python train.py --n_head=8 --norm_eps=1e-05 --attn_scale=0.177 --init_std_down=0.00493 --beta2=0.99 --weight_decay=0.1 --lr_head=0.00836 --doc_mask=false --dataset="wikipedia_en"
Each number is 128 + 32 x the weight over its row's rms, rounded and kept within 0 to 255. Layers, rows and columns count from 0. The size above them is the row's rms in percent of the matrix's.

# layer 7 attention output, 256x256, rms 0.105, rows 0-199, columns 0-31
size [103 101 108  97 101  92  99 109 111 102  97 108 102 108 100  88 103 101 101 108 102 114  98  95 102 103 102 108 103  94 107  97  96 100 103 100 107  91  98 104  98 106 100 102 104 103  95  92  94  91  84  97 104 104 106 106  92  93 101 107 101 100  92 111 100 112  96  97  94 102 100 107  94  97  97 101 104  96 100  96 101 101  99  94  88  93  98 108  96  95  96  96 116 104  94 103 108 105  89  95  88 107 101  99 103  89  91 105  98 102 102  93  99  91 105 109 105 109 102  97 104  95 102  99 103 100  97 106  96  90 111  90  98  99 109 107 100  92 104 101 105 105 100  95  85 107 109  92 105  93 102 100 101  99 102  94 102  94  99 106 107 115 108  92  98 101 120 102 101  99 105 100 104  98  94 115  94  98  91  96 101 100 100  98 101 108  92  98  98  99  96  97  91 102 102  97 110  91  90 102]
[[122 141 141 140 122 111 186 141  91 139 163 137 153 120 157 122 158 116  94 102  86 110  97  84 151 171 119  95 129 140 111  67]
 [160  94 128  78 130  55 119  87 118 128 102 127 159 100 122 117 149  83 104 154 142 156 142  45 152 116 132 161 141 141 149  95]
 [164 198 156 146  99 106  91 153 201 111  91 163 163  93 111  97 148 134  80 141  94 119 101 224 111  98 106 197 149  77 124 144]
 [156 101 111  98 132 149 110  84 137 168  90 153  85 148 140 135  90 145 121 180 113 115 123 154 154 148 117 159 180 133 156 156]
 [157 136  83 102 162 162  85 151 146  52  78 156 127 120 111 108 122 173 128 153  40 105  96 166 115 103 201 193 191 148  61 124]
 [174 170 134 115  76  94 110 122  81  61  96 111 102 141 118 154 157 220 125 125  62  90  91 153 110 163  84 138  66 137 157 137]
 [111 158  73 132 134 142  93 125 128 149 143 121  85 154 139 132 149 169 102  75 143 132 127 171 102 109 128 168 155 102 125 125]
 [169  96 131 186 106 120 115  70 165 113 107  88 187  97 200 128 133 146  15 173 145 135 116 192  85 128 155 137 108 162 131 143]
 [152 161 171  56 161 184 168 158 136 133 148  98 103 144 101 118 159 172  55  80 164 112 149  52 104 141 118 112 167 133 158 135]
 [166 210 173  74 156 137  79 118 105 106 137 133 122 184 110 116 128 142 158 155 144 110 154 103 139 111 138  88 143 155  83  75]
 [130 173  69 125 202 119 128 153 143 147 148 139 204 110 188 135 148 165 184 138 139 174 113 118 122 134 148 131  76 170 124  71]
 [133 105 156 141 161 105 167 144 198 121 109 127 182  70 151 131  96 104 191 100 108 136 118 111 125 127 144 106 149 131 136 106]
 [ 79 159 119 109 107  60  70 120 134 149  85 106 112 152 124 179 149 123 169 134  78  88 186 197 155 116 167 188 108 133  69 178]
 [131  93 153 158 110 162 127 173 106 139 129 162 118 146 147 126 114 137  82 148 168 238 166 124 132 130 170 110 188 133  89 142]
 [159 169 123  59 113 119  92 113 182 103 128  99 140 110 139 144 191 153  96  92 173 151  47  97 176  97 118  90  86  93 121 145]
 [163 171 188 114 144 172 157  48 140 108 119  85 120 101 153 136 149 139 187 153 156  67 129 174 123 148 149 173  98 166 130 177]
 [116 176 108  69 117 121 118  88 153 140 158  70  95 217 109 122 156 174 218  45  99 139 147 121  94 174 174 205 107 167 170  95]
 [145 200 108  88 139 141 126 103 161 119 130 179 125 105 116 144 131 131 108 105 122 204 115 112 121 131 145 117  92 143 109 141]
 [171 131 137  13 123 135 151  67 107 201 152 145 103 162 141 137 181 125 161  93  99 125 146 162  82 107 103 150 130  75 132 110]
 [123  95 159 174 142 103 113 146 122 110 142  83 112 178 127 139 165 116 167  87  90  93 103 105 124 114 134 188 124  73  95  84]
 [178 158 118  95  97  84 166  71 167 172 110 123  67 103  92 149 117 118 125 106 140 135 157 113 130 106 126  81 134 162 134  98]
 [106 149 168 123 141 148 138 192 137 123 198 120 103 138  38  76 141 116  39  71 123 113 132 120 126 121 157 102 161 108 178 130]
 [120  89 100 172 147   0 123 113 106 163 142 182 192  99 122 157 170  99  80 137 161  75 135 108 119 173  86 119 114  78 158  76]
 [104 121  85 113 143 100 115 155  74 131 165 114 108 158 128 114  63 169 130 128 125 140  93 180 101 118 166 100 129  87  88 109]
 [186 145 201 127 145 114 129 159 104 196  82  89  65  92 113 137 120 143 113 106 115 126 127 119 174 129 102 177 117 177 102 190]
 [150 120 103  72 121 139 176 138 113 186  60 188 151  83 117 176  98 141 106  98  85  99 102  99  67 110 133  71 112 133 108  68]
 [122 151 202 126 104  83 119 107 105 137 140  92 132 130  90 125 124 100 129 126 107 136  82  69  90 162  77  93 142 144 109 150]
 [118 152 170 137  96 145 162 131 136  54 114 102  78 127  84 165 131 170 168 133  92  87 126 100 122 189 105  93 132 140 132 135]
 [133 104 117 168  56 143 172 125 128 134 154  92  95 118 111 165 144 158 110  92 157 118 113 141 135 122 201 149 184  94 115 156]
 [184 164 102 126 128 160  81 118 153 162 145 190 133 142 114  89 116 102 198  83 129 120 109  61 125 118 156 133  97 174 115 189]
 [ 99  67  52 148 144 125 181 167 128  86 144 161  90 106 113  96  40  98 160 130 160 107 114 182  86  95  86 114 176  94 186  97]
 [132 148 151 173  74 179 120 136 100 167  97 142 132 146 167 119  93  81 122 141 173 117 198 172 182 125 174 146  77 124 135 160]
 [122 134  87 109 178 119 122 176 121 152 106  79 135 105 124 134 144 143  76 148 103 149  79  71 124 109 118  94 152 134 132 128]
 [113 143  87 127 158 162 148 180 178  71 141 147 125 100 217 153 165 136 138 104 177 113 153 120 182 147 112 108 141 104 148 124]
 [ 89 151  97  73  99 110 135 140  52 128 115  91  54 120  83 136 122 157 116 134  82 152 140 184 112 148  97 136 106 115 111 131]
 [134 151 155 134 172 145  93 173 151 150 112 125 144 133  95 171 182  53 151 102 160 119 102 115  79 177 148 154 121 174 146 151]
 [126  85 138 106  94 176 199  53 181 119 124  67 108 115 146  83 142  57 124 109 101  93 155 125 107 142 114 172 127 156 122  91]
 [137 170  73  90 158 152 160 152 102 183 123  89 123 148 125  91  98 148 172 156 108 175 165  54  61  87 157 138 133 110 132 196]
 [171 121 110 158 142  94 134 126 136 151 103 145  94 106 146 133  99 113 123 124 169  97 123 191 138 100 153 130  71 200  73  77]
 [120  95 133 111 187 161 154  92 110 130 132 200 108 127 107  99 111 198 136 127 176 127 123 163 125 121  93  69 122   1 136  89]
 [ 81  81 111 165 133 146 148 194 155 207 119 103 118 100 132  92 164 159  85  97 124 136 129  74 146 151 134  60 123  78 168  99]
 [104 128 140  96  84 158  79 132 130 148 159 152 187 102 103 124  82 121 134 121 130 137 122 163 159  95  86  73 144 104 126 100]
 [ 72  64 131 167 159  99 140 147  96 108  93 134 156 155 117 105  69 103 120  94 154 147 139 101 114 131  66 143 162 170 115 115]
 [138 155  98 113 126 103 118 138  90 150  41 141 119 110 157 125 121 111 116 135 130 139  50 117 159 110 199 110 156 162 145  94]
 [135 101 172 137 103 162 135 121 194  50 158 142 143 141 165 110 122 104 152 127 147  98 116 123  86  60 112 133 152 150 143 158]
 [ 94 129 153 153  84  82 157 139 149 128 150  53  71 174  61 105 135 118  81 143  82 109 160 193 124  79 145 120  89 122 159 110]
 [133 193 158  48 117 104  86 166 134 121 101  82 135 128 156 121  99 110 121 125 139 108 113 109 163 124 126 172 152  72 136 127]
 [ 91 126 170 150  93 103 144 159  16  94 114 104 133 136 156 139 152 132  46 133  91 138 149 156 120 143 154 103 130 117 150  80]
 [106 145 135 185 161  85  78 104 107 145 141 109 146 143 145 119 156 151 143 132 192  80 173 139 130 125 163 126 106 134 164 135]
 [152  36  94 135 141 136 107  97 119 163  86 177 173 104 152  83  93 181  93 128  99 206 127 144 153 156 138 178 109  88 156 154]
 [ 83  99  77 123  98 120 128 157 152 190 121 134  87 117 204  91 132 145 131  96  53 105 137  94 117 151 130  91 138 126 142 155]
 [141 138 173 141 173 106 167 146 123 126 169 168 195 103 107  82 148 172 157 146 160  86 118 127 136 154  97  68 194 151 132  93]
 [150 126 136 192 173 156 128 127 109 149  96 176 180 147 158  81 165 124 107 184 121 111  69 159  88 103 124  61 143 186 140 155]
 [123 121 107 160  99 137  73  69 105  73 143 144  65 120 142 123 165 165 151 174  84 113 130 158 156 170  84 119 118 122  77 125]
 [153 121 128 102 129 114 113 163 170 201 105  93  94 107 142 127  69 143 151 132 155 137 102 136 102 140 110  93 144 100 203 101]
 [117 151  84 154 158 103 105  96  94 133 130 120 126 130  94 141 177 120 106 195 141 101 110 119 123 130  79 143 180  90 109  60]
 [113 154 179 147 104  78 105  96 146  85 100 123 103 118 124  92 148 100 159 107 113 159 124 112 129 137 167  96 145 187 159  93]
 [152 101 162 116 124  67 131 174 105 142 111 129 215 198 188 122 154 162 185 122 152 137 104 185 170 137  87 118 145  83 127 186]
 [125 132 183  98 144 176 135 144 137 113 154 153 126 102  97 159 121 122  91 115  99 130 119 223 138  91 123 227 159 125 153 131]
 [148 129  96 138  91 141  86 112 125  76 127 148 197 181 192 184 136 145  71 146 142 112  73  55 137  92 180 162 167 118 122 123]
 [120 152 130 112 119 102 104  49 123 132 112  83  84 158 230 149  84  83 138 113  94 155 104 158 181 151 108 145 140 141 152 161]
 [139 100 167  73 115 100  85 186 147 119 104  50 157 150 129 110 108 147 150 145  90 150  91 103 128 132 191  93 120  78  23 130]
 [124 112 173  98 133 119 120 142 131 191 146 170 138 145  93 129 139  53 125 146 144 112  86  64 150 102 159 192 118  86 148 145]
 [121 106 102 111 155 124  94 146 166 186 192 132 152  59 101  91 111 115 135 157 182 110 154 144  83 120  69 169  95 152 130 124]
 [ 68 128 131  86 156  84 166 148 130 169 155 163 187  46 164  63 127 142 101 114 111 150  91  75 138 155 108  69 102 132 127 116]
 [115  85 128 168  95 133 129  93 185 128 105 160 150  42 126 144  89 161 120 110  69  89 126  66 144 162 151 105  83 101 117 139]
 [113 146  40 198  97 141 173 126 144  72 133 120 126  77 132 109 147 113  93 202 131 157 143 180 152 125 172 115 103 242 111 128]
 [ 96 179  90 167 103 106 127 118  96 165 112 136  81 180 119 161  99 133 124 114 103 168  75 144 124 156 138 210 151 139 112  59]
 [141 150 132 104 121 163 106 118 136  85 118 134 111 132 143 118 156 171 122 122 139 179 103 146 168 161 130 126  97 115 130 168]
 [143 123  93 212 104 137 124 180 149 148  97 175 154 156 155 131  40 128 126  67 126 147 103 155 138  80 120 117  57 185 112 103]
 [202 149 145 177 168 142 108  54 170 132  89 170 121  78 178 122 123 107 134  92  85  91 156 121 147  87 143 116 169 174 136  75]
 [176 112 125 201 157 131 200 104 117  93 114 144  97 167 131  85 127 130 123 144 135 176 142 117  57 111 154 135 104  62 144 133]
 [150 124 141 168 113 146  98 161  92 116 160 117 143 142  95 107 100 149 136 221 143 163 112  75 161 142 125  98 137 109  82 150]
 [144 145 154 115  93 129  89 186 141 151  98 150  90  66  88 119  79 115 157 142  92 131 150 125  77 108 123  95 122  71 175 102]
 [ 70 114 118 112  97 176 124 149  86  67 105  77 164 167 125 157  93 135 189  73 144 187 106 112 130 195 169  65 114 147  76  43]
 [161 103 162 176 172 127 176 106 212 101  84 139  66 155  97 131 123 122 129 171 158 141 128 110 139 129 136 147 115 143 170  54]
 [176 144 126 130  51 134  97 121 122 131 132 134 103 116 125 198  86 148 126 118 194 124 147 149 207 148 150  69 142 161 112  88]
 [124 162  98 148 114 114 133 106 107  84  70  38 185 136 186 124 127  89 141 179 152  37 170 151 156 136 115 161 129 139  98 127]
 [ 73 204 161 119 146 177  97  86 129 180 140 115 153 119 168 149 113  90 131 113 165 114  73 121 106 134 134 166 160  55 148  71]
 [101 199 130 140 146 160 102 193  80 148 118 121 116  84 132 141  99  87 124 185  77 133 182 179 120  80 155 165 107 107 114  93]
 [145  92 153 178 153 190  56 120 106 101 143  99 107 154 135 100 186 123 148 121 104 106 139  97  84 121 152 172 150 100 121 115]
 [105 137 125  97 135 101  96 127 144 165 145 152  97 103 147 120 154 125 127 109 118 150 167 148 121 132 119 210 195 151 105  87]
 [121  51 123 144  57  99 124 111 121 136 131 150  73 108 136 171 150 139 140 129 106  73 133  56  69 124 109 136 144 126  87  91]
 [151 121 140  90  57 103 107 154  89 129 118 151 114 171 151 186 163 110  84 100  93 114 183  89  88 127 106 142 165 159 136 112]
 [123  72 119 149  82 143  79 129 102 176  97 155 137 117  55 141 137  94  79 103 111 160 145 123 151 140  91  42 112 110 159 133]
 [115 105 170 158  60 147 101 171 136 141 124 176  88 152 150  77 148 121 131 129 102 148 137 163 147 109 142 143 142 136 206 141]
 [207 165 104 156 108 149 146  90 117 138 147 166 120 183 113 156  88 134 130  96  99  67 118  53  96 160  66 135 106 125 113 121]
 [111 172 140 125 121 131 112 144  95  87 160 139 100 167 130 119 138 219  83 137 151 122 155 188 159 111 131 131  92 167 127 114]
 [132 138 105 136 158 146 172 157 151  81 138 110 115 116 136  93 110 140 145 120 189 130  75 139 117 133 111  76 133 148 129 122]
 [149  92  95 179 147 153 112 134  92 100  99 168  70 138  24 109 165 163 145 171  89 160 170 104  87 126 117 133 122 116 106 135]
 [111 150  54 121 147 130 204 100 174 203 142 160 146 150 145 144 183  70 207  92 152 141 105 196 170 108  90 125 100 172 103 174]
 [141 151 141  99  91  95 185 109 109 146 137 108 108 148 139 108 136 119 134 112 189  95 204 112  98 165 142  79  78 127 139 119]
 [152 194 154 207 125 135  43 150 123 171 117 139 144 127 154  95 109 153 163  91 156 141 138 138 119 152 114 134 181 151 141 138]
 [141 125 137 111  66 104 112  63 168  64 171 107 131 147 109 162 147 131 140 200  95 130 142 173 131 100 113 132 151 147 175 116]
 [146 133 165 103 162 108 154  84  62  96 114 108 163  85 104  86  58 144 151 113 107 148 113 124 130 127 138 152 133  54 123 205]
 [129 131  77 143 109  72 152 188 124 217 179 105 156 141  80 116 119 123  44 126 156 138 146  94 149 157 132  78  94  69  84 183]
 [ 97 169 125 154  70 132  84 168 158 145 132 198 178  64 104 120 134 157 178  99 149 159 137 124 119 171 141  72 132 157 159 127]
 [157 132 145 105 167 141 144 133 146 139 155 126 107  73 137  81  63  83 147  97 110 124 144 104 184 127 125 146 124  88  92 122]
 [ 74 105 126 170  68 144 106  66 116 148  73 123 139 141  82 116 221 153 173 125 120  76 198 153 147 160 111  99 124 131 160 170]
 [141  69 161 100 153 111 120 157 117 124 113 134 166 179 118 164  91 157 117 110 192 143 119  77 115 154 130  76  82 128 104  69]
 [112 103 100 115 120  87 113 139  91 101 112 144 118  98 117 112 109 165 189 161 123 104 128 141 104 164 144 138  79 161 132 198]
 [126  83 190 107  64 165 125  93  98 146 110 114 143 149 144 146  89 148  89 132 130  98 118 169 110 120 132  90 126 169 203 159]
 [124 147 113  68  91 133 167 117  81 132 127 131 123  60 163 153 134 130  69 163 101 135 193  65  92 143  73 149  94  92 118 124]
 [164 142 105 115 104 172 129 118 137 125 135 129  85 144 100 146 132  89 214 175 102 222  74 151 163 115 172  39 142 120 138 147]
 [ 74 163 150  97 128 113 228  72 113  93 130  97 122  79 142  58 126  94 130 170 148 139 136 126 146 159 145 135 150  84 143 139]
 [126 132  88 172 157 149 112 152 112  80 113 145  98  78 176 153  91 112  79 151 121 107 162 141 104 138 127 136 143 121 105 126]
 [101 146  92 112 124 134  97 144 108 140 123 189  84 144 137 158 156 101  85 108 149 108 178 131 128 129 117 160 133 103 149 172]
 [151 139 135  82 116 169 142 149 159 157  59  80 158 115 101 140 113 136 163 120 117 116 123  99 133 148 116 135 146 207 124 148]
 [154 111  88 118 144 148  77 168 170 152 189 146 123 130 136 167 122  90 102  81 157 193 154  76  62 160  92  67 155 129 170 119]
 [101 107 125 130 136 149 115 141 103 166 155 157 134 122 137 126 126 156 121 103 143 124 135 116  65  88  75 116 170 176  85 137]
 [ 90 118 137 119  78 106  75 154 136 164  86 160 100 101 139  96  32 171 118 134 193 142 136 118  98 144 112 176  90 142 153  75]
 [185 136 100 118 114 111 151 155 204  75 171  90 148 105 149 107 108  81 156 127  78 138 194  80 156 111 170  66 132 132 137 126]
 [137  99 122 182 129 108  86 110 109 108 143  92 171 207 147 166 125  58 150 110 128 173 168 122 190  53  45 172 156 141 125 143]
 [129 112  73 179 126 144 174  65 146 154 151 141 133 134 104  90 157 101 120 116  80 117 133  96  73 122 178 113 105 151 120 183]
 [ 96 104  95 141 159 118  81 156 123 145 162 146  99 139 174 125 135 116 123 148 129  81 116 153 182 111 153 138 120 123 121 194]
 [153 133 143  97 102 131 135 146 144 106  84 151 176 123  53 152 205 103 121 127 113 122  49 170 142 127 115 199 149 156  97 144]
 [134  94 150 135 160  96  84 110 164 128 124 130 142 182 144 152  77  96 134 112  94 118  71 175 197 156 120 155 122 161  98 135]
 [ 99 114 113 135 119 124 143 151 106 149 169 151 166  83 126 141 118 174 102 107 111 117  89 100 126 120  59 136  97 120  96 143]
 [115  94 101 116 132 172 120 128 160 116 143 132 125 149 185 104 124 104 174 133 138 127  30 113 129  85 111  73 135 126  82 110]
 [161 116  97 164 114 129 154 178 129 192 178  60 117 161 103  84 102 121 147 126 109 145 145 139 136 140  95 149 146  94 123 123]
 [ 61 127 160 103 161  48 150 146 128  97 130 111 141 143  97 170 128 120 109 156 142  56 143 123 100 178 109 151 112 199 101 160]
 [132 125 183 147 195  93 155 144 190  75 141 124  94 131  86 112  98 112  57 118 176 109 133 106 133  87 132  99 171 104 110  72]
 [146  96 169 111 153 144 150 151 114  89 121 121  97 137  53  97  90 157 116 117 130 101  97 114 142  88 158 103 254 154 121 101]
 [ 37 157  78 102  81 121 103 110 167 143  97  69 116 185 228 132 169 120 185 150 110 150 161  86 162 142 124 191 168 149 130 122]
 [145 144 112 156 126 100 145 136 151 120 121 165 158 159 106 169 138 156 130 138 124  36 161 134 127 115 141 123  94 121 159 119]
 [110 132  92 116  82 107 127 173 129 134 131 119 105 141 129 156 170 103 124 147 146 123 109 183 184 175 192 173 143 121 118  89]
 [ 79 142  97  83 191 135 129  65 124 127 107 209 155 131 107 140 136 163 159 128  75 137 143 108 135  95 151 110  80 133  93 162]
 [135 108 116 159 119 147 152 158 127 111 111 193  92 106  97 105  94 171 132  83 120 117 149 149  57 175 136 143 175 142  91 164]
 [149 137 103 136 151  65  95  66 141  92 188 120 123 130 149 171 155 152 121 147 109 114 111 146 124 166 154 156 118 157 114  77]
 [104 181 103 182 121 118 129 157 107 120 150 109 123  97 182 205  87 134 148 119 146 161 171 166 124 118 171 125  90 114 182  63]
 [172 139  98 169 160  63 161 127 138  87 112 112 105 119 125 111 131 125  90 128 177 132  79 104 120 137 106 197 108 176 167 156]
 [133  94  88  62 120 138 123 106 141  92 144 138 101  73 113 161 153 110 137 104 143  92  91 205 138 130 173 150 178 145 191 117]
 [ 54  91 186 123 109 133 177 192  48 129  85 111 124  92  95 143 100 160 155 130 188 147 127 187 126 107 153 155 119 186 156 130]
 [ 90  87 102 167 137 136 119 106  98 168 190 174 113 126 150 163 206 143 175 132  91  93 122 110  69 103 118  70 121 164 129 135]
 [187  88 138 104 138  94 180 129 119 129 116 186  88 105 231 157  97 138 143 118 164 137 115  69 112 110 171 115 107 112 159 141]
 [127  77  78 129  66  88 128 163 146  99 155  58 102 136 135  65 111 117 133 132 169 136 120  91 133 155 166 124 100 152 138 115]
 [129 110 107 161 169 158 140  98 149 112 174 114 158 117 173 145  50 133 127 138  96 178 131 154 161 125 103 112 142  90 111 101]
 [174 143 136  98 112  52  86 137 155   7 117  87 163 120 120 107  76 113  82 109 147  79  82 146 128 108 111  75  74 145  95 137]
 [152 123 139 134 144 145 151 154  94 143 173  91 123  88 108 154 120 123 105 147 117 117 141  97 159  74 105 101 157  89 134 176]
 [165 123 148 107 160 149 131 122 137 190 118  95 199 161 116 134 145 137 171  97 142 114 160 133 132 108 159 137 153 146 127 103]
 [143 162 162 171 118 106 159 159 141 104  57 157 148 162 176 131 164  55 119 114 114 102 131 150 148 147 154 101 166  77 125 159]
 [152 133  89 199 129 161 112  76  63 177 126  99 128 109  76 137 141 117 190  77 122 123  88 200 183 205 130 107  98  68 153  96]
 [104  88 160 103  95  90  86  86 120 130 142 154 147 123 127 105  72 130 100 114 122 147 112  52 112 131 161  84 121 165 217 154]
 [169 104 155 162 124 122 112  62 132 148 154  96 163 134 136 181 196  94 131 172 124 168 114  90 149 171 193 129 108 147  92  87]
 [123 118 132 144 101 120 151  76 130 138 165 119 151 157 149 144 148 124 154 101  96  93 138 165 128 139  95 104 128 152 130 177]
 [ 65  83 144  77 162 114  63 106 122 131  82 148 137 140 105 161 178 110  84 156 150  55  98 128 157 147 137 160 146  90  95 145]
 [120 176  90 124 146 143 134 107  80 106 136 134 133 155 131 144  85  85 147  94 202 126 143  74 122  28 129 120 121  60 152 199]
 [ 58 102 156 143 138 193 142 162 110 159 197 141 172 161 136 125 152 111 150 112 111 135 128  97  91 142 114 114 130 117  57 162]
 [113 123 161 167 185  92 114 179 114  78  85 145  90 195 118 103 144 107 210 109  82 107  83 127 121 102 108 123 124 148 127 161]
 [158 165 129 125 162 165  82  75 136 205 122 108 104 153 100 136 105 153 115 126 145  67 170 133 176 152 132 140  97 141 137 119]
 [131 133 124 116 141 184 141 137 123  82 143 143 177 120  83 161 185  93 103 111  76 115 120 113 118  79 192 125  98 118 194 115]
 [140  59 132 109 135 114 105 163  99 113 207 195 145 119 210 110 122  66 129  62 170 128 114 124 104 175 173  82 132 133 125 163]
 [137 142 119  90  78 162 123  59 153 157 153 116 150 142  89 154  93 112  60 127 161 147  96 156 153 131 186  77 161 163 124  77]
 [140 112 120 147 121 125  68 116  99  92 144 176 124  96 118 158 180 146 161 138 183 109 137  85 113 172 142 189 155 108 113 132]
 [172 113 140 189 174 154 186 165 105 125  81 139 137 134 110 119 142 164 108  64 177 123  90 139 127 132  87 108 115 136  85 133]
 [ 89 115 142 105 145 166  99 182  97 139  95  92 131 109 126 186 142 134 134 167 141 135 111 190 131  92 172 121 126 144 144 178]
 [ 72 189 193 103 143 141 147 137 144 141 175  95 153 129 138  87 121 184 136 158 128 175 135 148  93  83  94  90 120 138 126 173]
 [154 173 146  63 130 182  92 119 112 167  85 120 148 118 125 166  92 120 167 162  51 116 131 103 142 143 162  81 112 148  90 140]
 [132 131 127 120 124  91 155 100 107 130 126 107 142 187 120 198  98 101 134 135 148 149 108  77  84 154 151 111 117 103 192 161]
 [158 118 105 137  90 114 135 190 160 131 189 107 139 120 131  70 122 173 145 135 122 135 106 130 127 153 170 137  95 129 159 100]
 [ 62 119 130 114 108  84 100 144 100 135 141 114  95 157 127 170 113 113 105 173 124 171 157 160 151 140 171 191 102 118  73 127]
 [ 69  65 130 122  73 147  90  74 109  73 138  80 167 124  94  68 127 142 107 131 100 101 144 120 141 121 139 154  89 149 173 116]
 [147 100  94  99  82 123 103 136 137 113 125 123 160 121 198 109 117  92 130 106 180 155 133 126 114 126 101 125 119 130 148  90]
 [131 141 203 133 121 131 142 133  59 196 107 124 103 147 160 155 128  93 136 206 155 193  90 124 133 169  97  98 166 111 138 104]
 [110 124  96 158 120  63 127 133 109  80 152 154 109  92 105 131  90 118 173  84 138 145  97  94 112 115 169 137 136  94 131  76]
 [149 129 126 105 141 165 197 115 129  67 115  95 167 107  96 121 157 120 135  97 168 133 154  83 144 127 144 139 171 199 135 151]
 [ 82 149 122 118  93 104 168 128 190 172 130 181 149 111 174 214  47 159 163 156 146 144  80 128  99 150 154 179 105 113 134 134]
 [105 143 145 146 130 136 122 122 145 150 103 141 225 174  91  86  86  65 135 106 111 149 133 152  98 100 116  75 146 118 150 109]
 [111  92 152 115 134 156 131 154 127 109 120 127 136 100 172 135  96 158 111 104  92 131 100 146 206 131 160 148 121 146 181 132]
 [183 141 113 128 189 166 152 145 165  96 203 162 127 123 101  99  62 162 158 123  65 145 123 133 151 181 119 134 129 127 127 126]
 [126  91 183  76 134 184  54 100 105 104 139 169 113  57 119 144 170 112  87 123 121 132  93 160  66  89 158 108 162 152 123 157]
 [ 87 144 155  81 182 152 149  95 159  84 133  97  50 133 150 110  97 111  69 145 144 159 129  54 124 138  88 120  54 116 137 107]
 [124 142 213 142 165 118 135 135 143 153 151 165 108 196 119 119 119 153 165 145 205 136 115 136 129 112 106 151 122 141  86 122]
 [165 124  73 112 138 130  85 108 104  27 145 134 118 100 161 190  65  71 159 120 120  85 156 150 131 156 153 130 105 168 127 144]
 [149 150  89 101 144 137 170 157  96 127  80 137  80 126 101 189 108 139 134 107 164 155 169 102 217  92 122 123 100 151 123 157]
 [107  98  83 108  87 118 176 102 170  54  82 126 105 126 152 144 183 150 124 112  93 159 150  98  81 104 133 168 135  81 121 124]
 [115 117 143 110 149 126 181 139 117 139 183 168  96 187 139 120 165  99 117 163 109 175 116 130 177 113 156 147 113 146  63 145]
 [106  42  96 120 142 130 163 103 126 142 126 101 127 131  95  91 157 123 108 147 131 176 138  98  95  86  90 129  82 108 135  62]
 [175  63 147 123  99 141 103 143  51  95 143 118 100 100 113 148 174  93 108 160  68 107 117 150 203 121 105 143 169 191 146 128]
 [153 157 134 131 125 125  73 143  92 113 175  62 136 103 141 153  61 114 137 112 167 133 117 142 111 110 118 128 122 145  80 100]
 [119 194 135 115 130 157 118  93 165 164 116  91 177 163  98 122 157 148  93 136 104 130 145 211  96 164 144  96 140 169 185 150]
 [113 151 192 136 130 174 134 118 119 124 160 166 170 132 126  87 142 175 171 108 151  98 165 136 130 117 154 122 156 176 130 161]
 [ 76 101 142 101 129 135  91  80 164  68 158  90 120 151 133 115 145 180 131  50 152 119 131 116 133 142  28 167 113 144  67 213]
 [131 137 137 150 141 208 144 111 139 166 133  85 159 153 108  80 149 118 119 144 147 153  91 131 143 144 105 195 114  93  75 111]
 [147 148 123 121 135 131 129 123  86 122 101 100 152 103 176  96  63 153 116  89 118 131  75  64 170 126  64 131 186 121 126 112]
 [105 103  45 145 134 162  87 132 125 138 139 118 138  87 156  79 125  64 116 149 202 142 138 147 125  95 119 163  55 176 134  97]
 [156 107 166 155  81  71 153 112 146 145  88 103 112  91 101  95 136  65 120 173 142 155 101  98 141 130 122 122 150 134  99 121]
 [155 129 156 129 203  91 124 176 153 104  93  90 141 139 107 168 154 139  91 119 161 100 113 105 152 141 186 164 140 132 120 136]
 [163 141 147 131 159 105 120 128 201  94 181 167 119 117 114 143 177 145 145 171 148 144 108 114 118 186 138  80 136 183 107  86]
 [ 93  99  88  98 127 185 185  63  77  97 110 115 162 118 159 191 144 204 104  91 126  98 152  49 120 136 134 151 112  98 100 101]
 [ 80  83  84 126 125 163 106 185 105 120 115 141 127 162 155 110  78 131 154 111  79 101 134 131 116 146 102 138 132 139 184 134]
 [117 148  98 119 154 172 192 157 142 134 129 123 116 168 101  60  61 101 148 101 157 104  99  82 149 186 123 146 105 139 104 146]
 [143 105 162 155 118 101 127 118 192  88  33 123 128 128 172 106 109 122 114 159  88 150 121 129 114  80 156 130  64 149  73 127]
 [105 136 111 104 123 124 109 166 127 120 150 150  99 129  87 166 133  76 139 179 118 128 154 127 137 133 141 123 155 120 111 201]
 [148 101 109 118  90  85 152  99 142  83  57 125 137 221 146 148 154 164  73 136 133 172 194 124 139 133 114 118  86  90  98 128]
 [164  98  85 153 176 167 139 117 144 139  46 208 152 117 153 119 205  93 106 128 138 108  93 101 150 118 145 150 190  81 125 148]
 [ 99 143 153 161 129  82 110  60 129 112 173  93 120 123  89 170 222  99 151 124 142 135 121 207 134 199 133 140 159 131 145 197]
 [137 118  92 112 183 147 121 109 159 101 174 150 136 177 121 114 172 138  83 135 165 138 174 185  72 158 107 136 138 112 112 124]
 [118 104 123 134  84 107 137 151 114 107  95  85 216 143 144 139  76 108 136 139 129 117 214 124 103 102  77 104 115  80 171 132]
 [131  77 137 129 109  63 149 156 109 199 159 147 112 102 108 120 177 145  77 108  92 121 142 122 138  99 117 138 103 135 112 130]]